Weights of a small transformer language model.
Training: a variant of Muon for these matrices, 305M tokens, 4661 steps.
Each number is 128 + 24 x the weight over its row's rms, rounded and kept within 0 to 255. Layers, rows and columns count from 0. The size above them is the row's rms in percent of the matrix's.

# layer 2 attention output (transposed), 128x160, rms 0.187, rows 42-63, columns 0-159
size [ 78  77  79  86  84  68  84  80  83 108  95  80  88 102 100  70 106  76  98  78  69 110]
[[152 121 154 121 112 126 120 133 137  94 107 112 115 103 114 139 105 162 133 206 172 136 133 106 133 132 156 157 165 136 119 110 131 149 134 111 156 106 145 106 123 144 143 131 124 148 114 126 116  65 132 152 138 167 116 117 108  63  99 116 184 132 135 116  97 108  96 104 147 115 114 117 123 129 118  97 108 111 152 147 189 188 148 120  99  79 106 140 117 151 141 103 110 130 138 120 113 161 153 113 151 116 119 117 150 142 127 144 117 122 113 142 109 166 144 146 141 108 144 139 129 118 133 144 111  90  85 135 150 132 170 107 134 168 127  98 136  91 113 140 107 130 130 151 144 162 128 155 109 169 132 139 150  96 126 121 106 128 208  91]
 [120 145 138 137 129 176  90 112 148 124 116 139 141 150 104  84 120 145 149 176 108 120 164 129  93 117 143 115 106 119 124 139 121 101 109 127 169  76 105 158 110 229  99 144 123 169 146 125 149 123 106 101 132 149  99 114 123 135 130 114 128  92 138 108 127  99 106  98 126 138 134 124  98 157 118 182 114 147 120 104 115 125  79 102  98 125 126 121 124 117 120 124 138 112 118 136 133 124 156 119 133 124 128 108  86  97 170 139 147  95 129 122 117 107 160 169 149 107 115 101  97 107 133 133 154 133  94  88 155 145 150 153 113 125 122 106 149 100 157 156 117 150 144 129 130 183 146 103  98 177  97 129 114 118  69  96 121 142 125 140]
 [ 49  86  96 132  63 140 121 123 128 178  88 115  89 107 107 121 133 118 127 104 115 126 131  89 144 134 131 115 126 124  95 113 121 148 143 138 123 153 141 125 146 148 103 117 116 122 181 105 120 132 135 113 119 134 121 144 137 134 117 140 113 185 127  98 138 101 147 111 106 108 112  91 137 123 139  95 131 146 129 161 147 107 155 140 141 113 155 161 135 133 113  83 143 123  88 128 151 200 118 146  91 137 142 104 154 134 133 114 125 132 107 154 133 155 133 110 149 138 139 147 120 128 151 141 132 146 142 177 116 111 144 117 115 148 168 114 166 147 123 115 123  99 105 134  84 100  69 155 152 130 123 141 164  91 206 105 109 108 137 116]
 [ 89 115 121 120 128 121 111 140 140  99 179 156 148 181 122  85 120 173 112 123 144 110 128 148  86 116  92 128 128 123 101 148 145 147 101 112 185 163 146 165 120 123 132 140 164 136  73 155 167 122 129 133 141 149 157 150 107 152 126 114 164  71  98 131 149 122 107 145 137 145 141 112 102 200 124 130  94 117 149 105 133 115 132 119 103 124 122 144 133  90 103 155 139 139 180  90 130 128  98 125 108 131 145 115 124 130 102 112 138 120 139 133 129 161 123 169 102 137 118 104 145 147 116  54 117 102 134 155  89 128 114 100 157 128 108 130 112 133 116 141 149 180 160 156 107 116  88 126 115 146 130 104 101 148 112 125  88 144 122 120]
 [121  97 120 132 140 146 143 115 106 106 122 109 152 131 144  90 148 123 132 137 176 122  55 135 168 143 115 122 144 146 128 130 104  98 136 106 126 122 112 152 122  95 100 141 166  85 118 132 144 131 107  95 144 193 118 158 119 143 134 161 115 120 131 142 105 183 120 158 162 201 123 145 122 142 104 118 131 118 132 129 146 153 117 147 131 112 125 127 146 127 132 161 117 133 107  64 121 138 104 115 126  98 140 103  96 165 106 131 101 106 114 103 118 129 143 106 138 121 159 136 158 151  67 144 132 126  85 112  91 101 103 148 147 126 109 129 187 131 117 147 134 156 131 109  61 100 172 112 153 142 151 118 137 144 138 112  98 159 149 118]
 [122  95  97 125 171  95 138 153 113 135 149 105 137 104 123 133 137 130 130 113 137 122 177 151 147 130 168 124 147 130 141  99  99 145 112 154 151 130 156 128 156  78 163 135 137 112 128 115 120 130 125 138 128 195 150 118 111 124 110 109  91 155 187  94 107 110  88 162 148 100 121 133 101 109 133  83  76  89  98 146 119 114 152 128 115 159 143 143 117 145 130 117 106  92 118 117 160 151 125 133 157 120 142  94 118 167  90 122 132 162 121 113 146 118 147 145 132 144 114 154 168 181 117 164 109 157  97 122 170 110 128 140 145 178 137 149 182 118  93 144 121 117 136 131 118 136  95 113 104 121 148 156 138 129 191 112  95 129 142 126]
 [ 82 125 149 124 131 142 124 146 157 135 129 131 147 159 154  84 177 134 109 114 124 128 104 145 128 122 148 113 149 133  99 107 111 140 122 136  91 113 141 120  97 110 114  98 138 137 143  95 142 156 104  91 116 148 139 146 146 151 165 143  93 142 122 129 144 137 150 124 154 217 100  97 147 112 157 127  95 126 112 146 143  99 119 147 112 142 153 118 149 110 136 110 124 146 112  92 104 134 109 133  94 103  98 152  96 184 161 149 152 151 150 101 146 145 158  99 166 118 132 114 142 128 131 111 166 119  82 124 169 179 162 157 108 117 105 159 120 138 138 133 139 107 117 131  79 113  76 140 124 137 143 122 109 163 131 136  65 127 100 173]
 [125  95 130 158  89 108 104 107 154 138 127 170 121 130  78 107 133 128 100  97 133 118  81 115 133 174 103 126 108 138 139  92 136 127 131 140 147 127 142 148 100 129 106 128 176 119 138 114 113 128 151  90 110 163 138 164 137 137 126 137  99  94 130 142 172 135 137 150 130 128 147 135 130 112 141 116 122 116 146 141 141 114 110 130 159 153 128 143 143 129 144  98 145 150 113 182  65 195 140 129 106 138 136 172 132 106 138 108 148 110 121 155 118 122 128 157 123 126 126 167 190 146 125 141 138 147 137 117  66 102 184 139 129  89 145 139  92 127 141 135  90  82 130  95 167 125 133 143 135 159  99 146 111 134 165  89 164 138  79 144]
 [109 120 144 156 169 177 110 150 138  90 120 169 114 131 106 112 137 115 128 127  90 124  79 136 121 124 145 100 154 145 130 123 119 168 116 116 112 120 113 148 112 175 133  59 125 177 173 142 120 116 124 154 118 120 126 128 116 121 125 127 145 112 177 136 115 131 112 134 140 142 167 134 104 142 106  71 131 125 150 118 140 182  84 121 118 110  83 107 124 139 116 118 144 138 113 156  92 127 183  95 167 149 116 105 164 127 141 130 138 121 133 148 143 117  89 129 195 105 115 137 181 125  92 127 130 111  72 119 129 112 136 143 147 126 118  94  96 155 110 152  91 121 108 157 135 133 113  86 139  99 112 136 117 128 180 141 130 139 138 133]
 [147 151 111 106 115 125 118 184 157 135 121 119 136 132 152 120 139 109 160 128 150 116 101 128 156 141 130 158  94 109 131 152 106 117 152 130 171  90 122 125 153 142 134 134 115 120 131 154 129 142 105 130 131 131 151 167 140 152 100 108  99 142 133  95 142 147 128 153 151 166  99 145 108 114 115 145  92 113 124  86 157  98 108 147 133 134 133  90 111 106 160  89 135 150 126  97 132 131 137 146 152 152 131 131 123 190 110 110 107 126 102  84 106 153 182 125 109 106  99 118 175 122 173 102 169 132  77 116 122 155  68 108 169 187  98 100 177  85 104 133 130 162 130 139 130 146 136 110 103  97 146 147 121 132 131 110 119 125 168 105]
 [175  81 151 153 108 143 118 115 139  89 154 135 117 113  55 145 102 104 150 121 135 146 165  80 190 126 160 143 113 118 129 131 129 124 136 123 134 155 155 157 124 126  74 142 134  72 123 145 125 112 143 129 108 117 118 123 104 106  97 128 116 158 125 147 124  88 128 163 154 103  97 110 124  82 119 138 141 145 115 158 123 115 157 143 159 157  95 119 170 128 159 119  96 158 120 130 101 161 138 117 145 114  98 154 172  80 150 148 108 154 121 126 131 102 105 119 114 133 115 154 154 119 174 160 117 109 125 131 108 110 131 122 164 157 150 155 133 137 133 117 117 113 103 101  88 127 100 140 104 126 123  74 120 120 179 110 157 139 140 151]
 [146 126  84 122 158  88 141 124 135 146 162 157 137 128 184 125 124 113 137 143 132 168 191 115 142 132 121 105 108 124 170 152  81 116 139 111 132 111 131 136 167 148 116 164  90 131 148 146 111 134 145 138 145 123 130  96 104 136 158 150 146 130 172 113 138 111 102 111 142  72 105 123 138 185 134 107 127  84  99 156 122 112 109 137 119 117 144 134 144 115 101 173 132 132 118 145 146  98 106 171 145 127 152 122 138 157 109 118 103 150 125 113 119 151 100 132  89 140 105 137 125 152 140 135 111 153 135  99  93 124 118 125 179 118 164 154 148 113  96  89 163 116 116 112 161 114 107 156  77 147  90  99  98 146 137 102 119 122 164  68]
 [132 131 154 118 120 112 125 162 162 156 151 161 102 131 125 121 125  87 120 124 122 100 131 115 123 148 121 145 136 140 138 116 177  92 194 120 134 151 145 115 122  77 132 109 172 167 114 114 118  83 144 118 111 120 105 167 127 119 105 134  90 123 108 149 141 108  68 116 130 108 109 107 124 120 131 121 108 129 175 120 121 137  95 149 121 135  91 110 136 169 144 142  61  85 121 136 113 203 148 122  85  84 151 182 106 115 122 120 131  75  99 125 141 116 190 134 113 126 162 150 149 169 122 122 129 108 151 123 127 105 133 134 131 101 126 111 114 109 108 142 101 166 156 111 113 140 142 131 135 117 124 119 157  97 157 116 125 140 124 121]
 [135 147 189 121  82 134 127 157 115 158 108 136 156 126  77 108 115 116 149 126 156 114  92 140 175  90 120 124 103 162 140 140 118 121 144 139 170 100 142 102 107 145 115 163 152 134 159 140 163  63  99 108  92 120 112 165 113 112 106 124 149  95 145 128 127 124 169 152 121  85 108 130 105 117 112 116  72 118 109 157 122 126 152 131 106 145 153 146 120 110 124 130 152 146 145  86 116 114 159 161 132 152 139 115 108 122 165 122 126 137 127 129 133 119 117 114 148 130 152 109 163 129 142 126 142 137 141 116  99 135 102 102 145 140  60 128 167 133 100 119  96 138 139 169 132 129 100 139 148 100 124 117 150 143  55 142 144 102 159 181]
 [163 109 120 160 101 126 139 101 111 145 125 143 151 169 119 128 124 112 148 114  40 161 110 160 115 107  99 101 124 153 103 120 114 137 149 116 139 146 110 148 133 160 116 110 127 127 144 122 130  91 105 121  95 153 170 159 150 109 156 136 111 115 106  96 141 122 156 158 134 137 144 167 111 168 142 146 115 134 132 134 123 182 148 102 127 150  85 108 134 164 138 132 128 118 119 161 133  99 159 140 133 115 160 127 120  86 178 122 152 118 125  98 119 112  91 131 136  85 104 116 137 115 151 112 116 134 152  95  93 134  58 115 112  93 105 107 159 189 144  88  90 161 151 108 165 140 131 115 127 130 105 136 132 135 122 108 166 138  95 116]
 [124 134 168 147 108  87 177  82 100 159 134 134  92 129 153 167 128  92 119 143 143 127 131 131 108 113 150 139 124 162 143  97 139 179 126 121 127 127 112 159 130 168  80 109 150 105 139 152  91 112 127 123 149 124 114 131 115 116 122 119 126 115 136 133 110 130 125  86 125 164 151 146 124 132 111 125 117 160 133  81 100  87 154 146 148 114 143 136 167 110 149 103  86  91  60  74 152 153 142 110 113 158 163 140 129 118 156 128 115 120 108 162  95 107 182 149 185 124 121 145 152 124  93 131  73 111  82 124 135 137 155 144 115 146 150 108 153 136 138 140 107 151  99 134  81 107 104 118 135 117 129 127 158 125 148 121 163 136 129 131]
 [115 100  93 147 168  95 166 116 134 140 132  83 152 125 131  99 169 116 143 115 127 155 122 165 137 134  93 147 161 135 134 113 127 121 103 159  99 102 142 108 111 130 137  96 138 122 113 101 106 146 124 136 109 119 138 111 152 158  98 126 115 127 166 104 105 167 109 139 128  60 140 130 100 129 150 101 135 117 121 159 121 144  86 113 145 204 152 122 106 155 130 125 122 123  75 149  94 141 163 109 137 183 121 118 118 143 155 138 163 130 137 127 131 102 105 109 115  89 155 125 111 147 116 112 123 145 137 113 136 111  61 185 107 111 122 123 155 150 117 131 115 127 127 119 130 128 130 103 170 126  95 151 112 100 203 137 120 130  97 163]
 [130  89 137 136 159 143 164 108 150 132  85  88 121  89 102 147 142 168 141 114 135 104 150 132 122  67  90 118 102 104 122 130 115 147 128 119 116  77 135 139 132 139 136 123 133 152 181  99 117 120 111 122 154 136 147 130 151 106 112 133 119 157 142  96 121 147 117 115 119 128 132 149 119 126 117 145 154 167  88 155 130 160 161  99 148 117 143 143 137 113 154 132 153 136  85 137 144 109 120 101 162 142 132  94 140 140 187 116  87  71 141 130 149  90 120 113 145 131 143 176  86 127 140 113 103 117 136 120 125 182 115 174  99 144 151  85 135 133 157 114 145 168 125 169 138  81 142 135 172 176 105 117 110 125 145 147 111 108 158 127]
 [156 131 188 195  96 163 138 114 115 200  80 131 111  82 146 142  89 135 127 119 146 137 122 117 103 110 137 139 123 122 134 116 162 118 113 125  95 124 108 128  71 120 116 117 149 181 161 165 128 162 111 122 121 120 132 152 135 118 110 126 135 113 127 113 144 126 139 106 107 159 156 132 136 106 143 138 125 165 141 145 102 102 114 139 118 165 131 166 114 126 119  71 140 110 145  96 110 125 138 145 139 128 116 142 123 106 100 130 108 150 147 172 113 100 136 165 150 141 163 137  93 106  93 115 125 147 147 103 165 131 140 134 143 129 141 113 104 122 145 142  78  62  96 159 123 132 153  95 148 108 124 166 135 104 166 146 161 142  97 139]
 [ 95 162 103 102 121 180  97 119 115 143 147 104 123 121 153 153 108  85 126 109 108 118 124 113 142 100 123  95 121 136  83 147 131 118 133 112 131 141 103 112 118 103 137 143  89 152 142  90  98 136 139  90 136 140  95 131 137 118  79 141 118 185 147 108 172 139 158 132 120  78 140  99 157 130 147 139 133 139 124 144 104  99 106 114 162 100 174 135 111 102 119 160 141 179 108 130 141 134 121 164 144 132 131  95 143 134  79 106 136 151 121 113 147 160 144 109  99 134 133 114 159 154 120 160 174 139 127 173 151 134 137 127 125 139 113 148 135 124 100 104 161 151 133 129 150 157 146 144 122 115  62 143 201 149 142 108  76 120 129 127]
 [121 105 119 106 128 139  66 135 179 142 145 105 175 176 121 125 120 115 166 122 138 140 139  97 195 133  93 160 123 150 111 146 143 142 143 135 119 154 162 142 116 116 135 107 117  92  93 101 129 129 161 158 133 128 134 103 107 162 107 151 151 141 156 105 111 118 112 155 145 130 132 110 101 136 102 144 104 121 136 123 149 116  96 131  96 122 121 110 140 140 125 131 135 135 130 100 105 130 117 120 126 131  89  70 118 123 136 120 136 164 113 119 149 120 107 152 103 126 144 160 179 144 121 126 143 139  84 126  47 131  86 110  84 106 155 128 141  97  83 167 139 131 162 138  52 134 130 129 142 115  93 120  87 132 153 129 100 122 120 146]
 [119 111  94 109 132  73 104 148 133 103 124 158  98 104 122  94 143 110  88 138 115 153 113 156 118 151 169 158 136 163 124 162 191 120 146 114 142 130 152 138 130 137  93 150 127 103 141 167 114 137 141 131 148 125 116 119 155 137 115 126 122 121 133 136 118 115  95 153  88  81 100  79 123  67 133 112 111 154 146 166  95 111 145 148 157 159 155 132 144 128 122 171  88 119 136 136 152 185 114  90  85 136 137 171 159 115  99 126 127 127 118 130 143 166 124 121 135 121 134 123 117 152 141 150 173 131 120 121  97  86 154 159 160 116 145 161 179 132 113 125 116 138 123 120  94 116  75 142 118 137 106  91 136 110 154 123 106  99 121 101]]
# layer 2 attention value, 128x160, rms 0.176, rows 43-63, columns 0-159
size [ 91  83  85  96  81  94  89  86  92  97  77  83  92  98  77  95  78  98  89  92 101]
[[130 126 133 123 115 128 128 183 165 158 138 186 117 108 157 130 130 125 101 147 116 173 116 122 121 146 129 107 136 160  87 107 140 138 135 151  77 132 133 129 100  75 176 110 145 127 130 110 145 141 158 150 108 124 169 145 127 167 171 137 161 134 138 133 110 133 124 129 110 128 146 134 135 136 180  74 210 118 151 107 124 144 158 171 114 147 128 145 141  82 139  90 135 101 107 133 149 172 177  95 100 128 133 127 164 125 115 119 121 151 122 107 111 137  98 134 124 146 126 163 135 149  99 161 116 123 161 143 121 123 115 112 132 153 127 106 176 132 145  73 125 140 142 105 114  90 128 150 150 101 136 158 146 143 151  87 135 126 138 104]
 [219 129 134 125 135  86 133 128 116  74 145 138 135 129  93 130 122 130 144  98 152 147 135 135 130 113 142 118 148 143 141 112 139 140  83  71  98 133 107 124 127  83 135 149 121 121 101 148  99 115 118 124 139 127 175 104 137 113 141 120 136 129 118 109 145 137 165 121 115 122 126 138 111 145 116 197  81 128 164 113 131 151 102 113 138 124 119  96 113 150 140 159  98 132 149 121 108  51 133 130 142 103 178 153 105 145 134 178 135 135 124 144 137 126 136 115 105  94 126 104 129 122 115 146 126 125 122  91 149 144 145 132 109  97 125 117  86 104 181 107 140 139 120  98 163 187 135 109  61 142 123 121 119 139 103 156 162 129 120 129]
 [179 166 108 140 131 150 133 117 126 117  89 144 127  85 138 128 110 123  81 133 152 172 138 137 151 129 164  90 118 107 122 138  61 143 136 165  73 111 123  87 134 141 126 123 135 136 179 111 150 151 139 106 110 127 147 141 159 143 107 141 107 153 131 157 134 121 118 117 110 113  89 143 175  91 158 134 173 163 117 131 111 146 130 116 143 140 108 141 105 140 134  51 132 145  90 137 118 225 147 135 159 121 106  87 136  95 138 132 125 125 194 155 156  98 130 113 145 118 114 131 121 143 133 143 142 145 129 129 110 139 129 128 128 146 127 154 152 148 183  98 117 109 123 139 122 136 145 155 130 138 103 150 128 116 120 128 128 134 118 139]
 [148 167 136 143  88 164 134 116 130 157 137 137 115 128 130 140 130 137 140 143 120 110 151 151 122 132 146 124  32 117 104 120 107 144 132 178 121 127 103 130 137 150  98 123 168 139 130 126 152 131 145 137 131 116 112 121 129 101 116 128 120 129 131 128 136  88 154 127 122  96 139 105 118 158 142 173 148 106 156 121  97 123 204  88 134 128 124 152 122 135 115 100 136  83 132 123 135 178 102 134 154 134 116 136 143  88 135 106 123 130 147 128 119 102 127 146 122 107 113 146 115  99 158  58 114 120 126 143 124 123 137 136 131 129 135  91  80 128 192 100 119 127 119 197 148 162  99 147 117 130 151 144 121 121 136 109 197  95 101 169]
 [186 153 130 176 130 138 151  96 140 122 115 112 122 139 149 143 123 121 163 142 134 117 115 109 118 113  96 125 121 147  94 131 166  92 115 103 128 122 115 104 122 165  75 140 142 131 152 132  79 137 114 103 143 135 135 112 131  99 152 144 140 123 117  98 148 166 121 129 118 143 144 129 116 168 120 220 167 175 111 123 101 130 105 133 106 137 120 108 118 124  81 151 121  64 177 117 118 105 129 146 157 140 121 104 118 145 112 172 118 138 158 123  97 109 122 132 107 170 137 105 124 123 113  49 132 136 121 106 128 137 134 153 114 115 137 128  79 145 189 128 134 136 114 113 146 142 149 102 142 168 126 102 116 158 124 166 122 125 109 132]
 [156 142 117 181 157 104 132  74 108 110 116 128 131 127  87 171 104 128 145 129 133 135 134 126 122 144 151 142 148  98 159 133 128 119 100 128 167 143  92 114 123 151 175 194 150 130 125 164 108 115 157 140 144 131 146 131 113  82 111 125 157 128 132 152 128 116  79 117 129  76 124 142  93 155 138 169 149 139 185  82 110 163  96 132 106  99 158 129 114 160  74 122 122 122 128 147 113 120 129 114 173 145 117 115 114  61 134 111 129 121 128 103  97 125 106  95 113 132 124 113 123 131 103 171 115 107 127 122 124 123 123 142 147 118 127 141 165 125  90 139 131 146 123 137 142 112 128 115 102 118 106 145 132  97 104 131 215 147 135 105]
 [157 112 126  63 137 140 144 144 106  68 162  59 128  77 164 121 144 121 132 131 102  85 140 153  92 122 149 105  85 158  93 110 103 143 131 128  91 125 112 123 143 143 114  87 128 109 126 111 125 129 112 106 128 119 122 136 107 105 143 123 133 147 137 154 122 135 154 123 153 138 117 149 136 165 153 155 122 163  98 146 156 154 148 119 103 146 127  75 120 140  88 152 116 177 126 110 146  70 138 131 144  86 143  84 133 152 123 129 177 124 117 145 200 115 122 131 146 128 119 109 119 144 159 160 130 100 134 143 140 137 117 142 119 133 126 146 147 100  82  75 136 151 108 119 130 140 131 142  94 123 175 130 117  93 130 142 123 107 135 117]
 [135 140 120 164  83 100 139  81 183 121 127 132 132 105 157 146 125 128 157 118 129 102 136 116 144 132 124 142  77 122  68 119 131 123 124 128 146 114 117 111 115 100 105 192 150 107 100 104 113 137 114  92 147 123  85 119 139 139 196 147 137 133 134 172 135 134 129 120 124 140 139 144 136 105 113 178 108 121  99 131 127 118 205 145 136 134 127 158 150 102 112 123 152 146 110 127 153 151 101 129 133 116 178 136 131  99 108 134  56 128 131 114 131 131 136 139 115 184 136 138 127 130 152 131 114 174 131 141 127 148 125 102 130 145 148 144 157 111 156 110 191 149 141 130 139  89 146 122 160 113 175  94 131 136 134 108 164 158 111 128]
 [103 111 125 173 121 136 136  67 108 144 124 151 106 128 115 147 146 124  71 128 131 215 137 134 127 128 138 112 165 131 116 134 145 146 117 150  64 127 139 149 111 135 130 152 113 132 152 126 129 126 136 136 124 128 128 116  80  96 144 152 136 126 125 149 122 133 101 130  72 115 132  96 129 143 136 173 179 118 146 117  99 131 144 118 119 121 118 164 134 122 112 150 121  84 135 137 131  75 122 112 181 115 128 101 136 104 132  97  91 154  92 200  85 121 109 146 134 112 154 125 113 133  72  93 111 139 126 128 122 126 159 175 131 112 146 145 108 146 165  70 104 109 155 158 126 113 128 130 112 151 125 136 118 125 120 154 102 112 134 115]
 [ 94 130 128 102 125 101 151 135  78 150 109 118 117 110 198 137 116 141 128 138 126  33 123 152 101 118 125 124  74 156 114 110 123 147 118  72 103 129 111 112 130 144 136 107 107 126 144 123 142 135 117 131 134 137 154 130 168 152 131 109 130 111 129  99 136 153 188 122 108 145 143 155 114 160 141 142 113 152 147 115 133 128 121 137  85  96 148  98 114 126 140 133 116 100 106 109 120  89 143 149 119 119 157 104 107 186 117 143 160 120  73 135 158 137 120 128 133  47 138 119 113 113  98  55 101 148 132 110 143 133 124 116  98 105 125  89 124 105  97 128 112 134 127 165 150 143 129 125 120 102 145 143 122 143 134 142 115 115 113  96]
 [100  95 138 172 120 139 141 191 139  89  77 123 126 135 103 133 132 132  95  96 118 107 125 148 169 128 143 110  95 153 110 134 187 170  99 132 119 124 143 140 123 144  91  93 144 141 128 149  79 129  86 118 116 122 190 123 159 125 102 111 137 125 129 132 120 137 115 137 134 143 145 114 125  68  98 150 203 134 146 119 100 135 103 112 110 124 130 133 137 130 147 107 122 115 125 125 114  78 124 136 104 125 137  89 125 116 135 136 124 126  97 173 118 141 132 155 152 153 121 151 123 133  96  46 150 156 133 119 133 115 137 158 103 116 107 113 124 151 163 145 110 130 120 144 104 159 111 113 126 155 198 134 111 115 128 160 116 126 122 157]
 [161 155 126 118 100 117 134  62  96 109  81  82 125 121 138  94 130 140 137 132 127 100 115 141 118 117 131 111  77 162 111 141  74 165 118 151 127 115 112 127 140 156 180  87 116 123 141 123 201 117 120 118 118 131 144 127  93 124  96 104 116 108 146  94 118 173 151 142 126 113 149  93 129 169 142 101 105 133  71 154 153 143 187 128 158 148 144 130  86 134 113 149 130 132 157 121 128 118 107 145 179 150 106 115 146 149 128 102 154 133 117  62 114 153 100 102 128 125 114 147 120 126 126 189 117  97 111 140 123 130 143 131 122 137 130 140 146 111 141 123 144 106 113 123 124  98 108  97 147 111 148 108 135 151 143 156 113  90 142 135]
 [124 146 125 130 176  81 123  80 134 138 147 117 110 112 185 133 126 129 120 173 113 125 142 130  84 119 138 149 105 118 102 141  89 150 128 100  58 131 104 133 135 125  97  44 122 120 136 139 109 131 159 131 154 129 137 118 165 136 147 135 127 162 106 101 127 114 125 132 124 125 104  98 165 142 114 164 172 103 172 111 135 114 148 129 159 126 100 111 121 140 146 144 117 142  90 148 131 168 126 126 112 113 146 131 124 183 114 112  95 118 140 147 150 141 123 143 108  90 103 131 119 106 127 153 126  92 116  94 128 135 136 144 132 112 158 133 119 146 104  84 118 120 119 145 114 128 148 120  86 204  64 111 130 124 130 133  94 150  94 104]
 [117 115 121  58 135 119 110 150 189 103 138 133 106  70 111 125 127 110  91 165 148  96 131 146 126 151 145 128 104 117 109 132 108 161 135 168 107 114 134 135 126 128  92  76 148 143 116 134 150 146 130 122 147 118 140 136 159 174 159 108 130 157 118 183 125 141 101 124 110 115 139 113 140 124  81  60 114 141 134 101 110  98 101 161 135 119 131 174 114 122 104 146 114 162 109 112 120 146 140 104  55 117 129 141 134 171 122 110  94 130 119 199 122 148 155 147 120 160 117 125 131 141 107 125 137 110 134 151 120 132 163 114 142 146 131 113  98 105 139 178 143 119 109 167 109 160 130 144 111 144 160 141 128 142 134 130 112 161 121 155]
 [130 106  87  93 122 166 118 130  96 113 101 147 137 121 106  95 124 152 145 107 142 109 116 134 143 152 119 130 111 111 144 149 139  81 126 131 116 151 109 115 140  76 196 134 116 145  99 113 148 145 135 145 141 137 143 129 161 139 114 144 128 128 138 170 150  81 173 139 120 135 131 146 105 135 203 150 177  83 128 168 149 149 104 100 144 135 148 123 105 154 119 177 135 143 206 127 138  72 107 121 128 133 139 160 109 142 105 130 130 140 122  99 147 110  89 107 105  90 125 106 117 147 154 147 145 139 139 149 159  97 103 137 120 127 130 152 147 134 134 109 107 119 117 109 182 150 152 136 164 154 109 143 123 177 121 115 102 135 151 144]
 [162 160 130 141 106 154 128 168 124 122 132 156 127  94 114 166 114 127 164 171 125  69 125  78  83 128 134 157 140  93  99 113 129 161 152 117 181 124 113 120 145 136 107 181 128 135 151 130 149 119 123 147 139 139 116 123 154  83 171 149 133 116 134 118 146 126 123 127 160 170 116 114 142 158 130 130 117 211 117  96 111 133 192 150 132 100 139 121 120  99 109 145 136 133 163 133 115 116 138 144 150 118 115 146 141 108 114 129 115 132 144 108 110 144 108 146 135 198 114 144 123 115 140 167 160 122 116  96 131 140 155 118 127 157 149 119  74 110 116 168 182 112  97 107 130 166 107 107 100 121 117 104 134 149 116 106 136 139 135 142]
 [ 95 138 142 116 113 114 111 171 146  91 143 164 153 107 116 149 135 129 124 165 138 108 130 110 126 151 126 129 205 139 142 116 152 129 106 126  84 152 164 148 138 118  89  90 124 130  96 156 172 124 134 130 127 141  93 133 146 160 127 132 151 118 136 146 135 132 157 132 139 130 111 130 144 135 144 121 118 117 156  92 155 112  77 128  95 131 117 126 121 123 136 146 109 130 190 112 129 114 125 141  64 135 100 161 116 159  98 154 151 173 129 164  75 131 121 127 131 159 129  88 132 134 124 114 147 155 121 132 132 120 121 126 136 118 115 128 138 140 162 100 108 121 119  74 136 187 156 147  73 126  66 131 136 143 107 114 135 183 122 178]
 [ 93 166  96  90 122 120 140 117 127  64 151 153 137 161  90 118 161 128 170 121 144 156 115 102 152 158 105 152 115 131 131 135 129 107 172 137 154 143 138 124 131 120 161 126  89 113 133  59 129 119 154 168 139 131  44 140 104 133 137 141 116 136 141 153 103 108 156 122 130 125 126 149 138 143 151 126 168  61 123 120 128 142 137 148 169 103 141  72 155 129 107 217 131 158 119 130 123 100 137 130 128 141 129 132 127 155 124 145 145 119 105  85 160 140 129 119 134 131 117 123 128 122 164 165 136 134 124 127 117 139 123 126  72 138 133 149 145 145 113 106 153 177 153 107 110 112 108 139 115 150 143 135 136 139 123 145 123 146 135  92]
 [184  93 149 166 143  44 121 112 141 136 103 130 126 146  99 131 128 122 118 129 146 188 139 149 112 117 131 143 128 132 162 127 169 134  64 133 131 136 162 128 141 133 124 170 146 128  99 175  95 112 126 130 128 126 182 117  96 116 181 146 116 125 118 109 108  96 119 131 122 125 121  99 107  99  79 150 113 127 133 127 145 140 150 111  98 143 107 126 134 130 104 100 127 109 162 136 132 156 100 109 151 119 117 162 100 159 151 191 120 117 147 100  91 130 134 132 123 121 134 141 132 113 121  88 120 142 127  77 120 129 139 133 128 125 107 137  92 109 114 158 108 121 110 115 132 131 131 125 109 144 210 109 129  71 131 125 142 121 158 160]
 [131 167 138 146 114 136 141 116 102 116 103 121 128  61 117 169  96 137  80 139 122 106 112 136 108 115 161 101 115 152 129 121 132 114 139  87 172 125 109 115 103 135  34 144 123 147 147 143 155 112 109 134 109 126 122 145 146  97 173 108 140 130 132 133 146 133 155 127 112 128 113 115 114 143 150 157  98 133 129 140 122 160 194 100 109 154 127 105 120 134 122  60 130  94 102 141 130 215 148 138 110 113 144 117 137 111 127 171  83 113 139 157  87 110 154 112 104  78 105 140 119 113 138 112 124 121 134 103 150 126 129 118 135 153 127 113 155 109 140 156 104 115 108 117 132 105  98 152 126 123 185 127 130 114 129 118 149 150 111 126]
 [162 131 130 147 115 136 145 122  78 129 110  83 145 125 158 143 117 128 169  89 138  55 126 115 104 112 104 110  57 129 131 112  81 149  89 112  96 125 111 107 126 129 203 134 105 133 129 120  75 138 122 112 129 124 174 131 121  90  99 134 118 139 132  75 142 143 177 112 161 125 147 134 129 151 162 154 144 155 122 124 131 114 131 130 146 117 127 100 129 119 178 129 136  98 144 127 121  85 123 138 210 120 160 111 114 145 132 127 176 136 130  86 111 113 123 118 134 140 115 150 123 118 118  68 115 125 123 110 150 132 117 129 104 126 137 149  97 121  98 126 131 116 105 133 150 108 129 107 117 101 129 153 133 128 140 157 154  92 143 129]]